From a checkpoint of a small transformer trained on Wikipedia.
Size: width 192, 4 heads of 64 (2 for keys and values), vocabulary 4096, 15M parameters.
Each number is 200 + 40 x the weight over its row's rms, rounded and kept within 0 to 999. Layers, rows and columns count from 0. The size before them is the row's rms in percent of the matrix's.

# v: layer 10 attention value, 128x192, rms 0.084, rows 100-109, columns 144-191
# o: layer 10 attention output (transposed), 256x192, rms 0.0736, rows 164-172,228-236, columns 144-191
v100,104,205,178,167,210,200,192,250,198,216,197,223,196,238,230,208,214,236,231,259,153,196,204,272,256,175,200,186,221,250,243,232,143,221,166,231,233,198,174,170,175,99,255,211,159,155,201,216,147
o164,116,216,221,163,158,257,115,162,185,199,182,152,211,238,238,150,153,233,139,213,204,185,207,145,264,191,220,223,175,247,204,173,272,254,162,246,206,218,211,192,219,237,139,241,148,256,158,171,217
o228,083,253,239,172,198,179,200,215,244,193,168,207,209,171,198,222,195,195,240,162,245,245,224,195,239,230,245,203,165,156,242,118,278,151,212,165,129,107,212,215,238,226,210,199,172,295,182,222,173
v101,116,218,128,164,251,201,184,202,206,223,201,256,186,226,199,176,242,137,166,177,223,206,215,244,238,245,261,212,232,170,292,196,183,146,182,262,176,176,214,230,207,122,125,229,168,235,157,191,142
o165,124,165,184,142,192,183,267,174,227,209,246,233,233,170,168,126,152,146,191,280,168,182,232,190,192,185,189,244,119,279,226,235,208,201,162,189,181,188,158,108,173,236,163,201,138,179,234,231,169
o229,092,190,157,152,201,157,220,216,252,149,145,255,114,185,179,185,169,242,199,208,145,228,219,207,132,196,150,200,180,225,260,169,198,227,180,177,221,164,168,184,171,228,168,188,231,189,128,241,216
v102,098,290,244,207,214,173,201,243,140,195,166,243,175,172,197,157,222,194,250,197,165,166,246,191,107,232,188,216,240,230,177,247,264,232,210,291,203,212,211,210,179,197,230,260,210,196,180,295,221
o166,108,179,209,218,188,173,186,219,192,196,219,219,152,163,199,264,85,196,242,169,149,212,229,200,219,263,200,235,241,183,238,220,204,139,221,161,221,209,233,245,209,262,183,180,228,217,159,176,206
o230,084,161,269,210,195,233,193,186,241,198,278,138,231,201,195,323,138,181,188,180,194,161,162,199,238,169,226,236,131,179,203,182,254,212,280,167,121,170,144,205,193,246,183,200,145,192,245,168,227
v103,120,265,166,158,220,144,291,197,286,161,194,258,138,185,181,154,240,142,253,229,156,258,228,132,164,182,117,201,187,221,191,210,157,190,185,144,157,160,226,220,190,241,205,164,152,200,156,171,163
o167,131,174,279,203,271,233,236,234,236,209,256,210,215,95,223,173,174,211,249,172,216,137,155,125,211,282,173,181,196,179,201,207,135,213,267,190,268,240,185,151,259,151,213,229,217,188,192,216,147
o231,096,172,186,211,253,187,154,174,144,151,185,213,172,237,178,154,92,235,167,231,203,135,226,237,206,203,140,162,218,99,231,257,186,179,208,161,222,249,216,223,196,194,174,247,148,202,199,150,212
v104,106,219,174,162,137,128,107,240,232,232,198,267,232,173,157,222,224,165,214,181,199,156,270,98,147,197,126,229,207,108,212,198,253,139,172,230,230,221,202,192,195,267,210,129,210,235,143,141,157
o168,119,156,293,221,238,279,242,131,209,194,219,197,276,182,229,237,231,265,166,146,183,227,167,243,249,217,214,201,156,257,187,260,248,183,224,211,237,219,249,180,115,206,198,181,217,202,155,238,261
o232,084,238,179,229,223,234,305,112,176,162,194,214,187,204,149,155,250,184,147,188,144,192,151,221,206,253,241,266,144,216,205,139,183,241,174,216,190,165,139,135,180,255,228,203,196,175,209,175,204
v105,113,167,256,227,156,169,216,213,232,230,173,144,155,227,224,162,218,186,238,200,187,127,208,139,144,186,170,159,240,169,107,166,307,240,118,178,148,230,183,189,218,218,241,175,164,181,182,120,215
o169,112,171,225,152,236,250,234,162,186,144,203,127,216,201,246,258,290,254,204,166,247,236,144,248,241,170,246,173,140,182,193,178,223,276,229,163,252,241,181,230,184,238,229,212,269,200,196,163,275
o233,101,129,201,168,246,262,201,153,219,191,258,149,246,222,241,256,258,234,235,239,192,196,193,297,181,143,171,182,210,120,186,257,185,163,309,243,159,182,221,227,227,158,178,225,224,160,252,160,220
v106,116,208,180,157,223,187,241,143,214,185,210,193,193,230,213,224,250,246,222,150,231,182,167,204,143,223,208,207,284,264,155,189,232,158,181,201,181,194,175,184,140,233,160,184,226,150,160,225,178
o170,125,193,225,218,194,240,189,220,166,164,297,186,207,238,207,253,132,147,200,230,187,229,232,216,255,213,205,154,196,154,189,205,168,231,233,155,243,264,228,248,220,176,181,81,177,224,231,236,197
o234,108,188,163,221,164,216,171,249,157,161,230,120,204,225,144,218,170,208,212,211,169,157,140,209,131,192,118,210,178,152,211,234,109,223,232,183,166,218,246,271,273,219,214,232,231,240,250,149,262
v107,114,207,257,226,159,151,226,171,217,250,204,143,267,222,224,250,159,220,192,173,141,222,207,166,187,123,158,180,194,167,244,137,246,135,207,177,248,269,239,263,221,190,233,258,246,115,271,217,212
o171,124,203,229,159,209,226,176,192,157,150,161,145,186,249,224,257,237,230,201,169,273,243,198,227,193,215,193,178,256,219,133,303,220,199,174,190,234,108,219,219,153,226,185,171,141,245,183,198,227
o235,096,200,222,242,207,308,172,168,158,198,223,134,242,244,230,218,209,214,184,268,254,168,214,212,217,226,204,256,230,185,135,195,226,174,235,194,202,175,155,212,140,215,277,244,236,206,198,205,154
v108,109,245,211,226,241,222,177,198,254,195,197,175,231,220,203,189,187,240,199,195,163,247,201,177,159,137,175,167,286,179,195,176,145,189,172,199,202,199,184,218,212,259,216,207,223,259,203,267,189
o172,114,185,160,231,166,219,198,159,188,212,164,254,191,175,170,197,181,270,143,245,204,181,227,259,227,208,235,184,173,241,110,143,159,161,187,224,226,185,178,278,221,190,198,177,168,230,215,197,181
o236,103,177,171,268,157,195,183,169,208,175,186,168,243,236,269,243,240,194,231,246,248,205,247,181,158,221,204,110,113,159,260,185,234,274,203,143,205,199,255,238,183,137,175,155,165,153,248,160,190
v109,111,202,203,137,206,148,229,263,190,214,162,181,211,161,162,133,178,166,181,171,199,255,243,157,220,226,273,215,198,240,243,205,210,178,187,188,218,196,270,246,146,218,195,133,236,137,215,176,161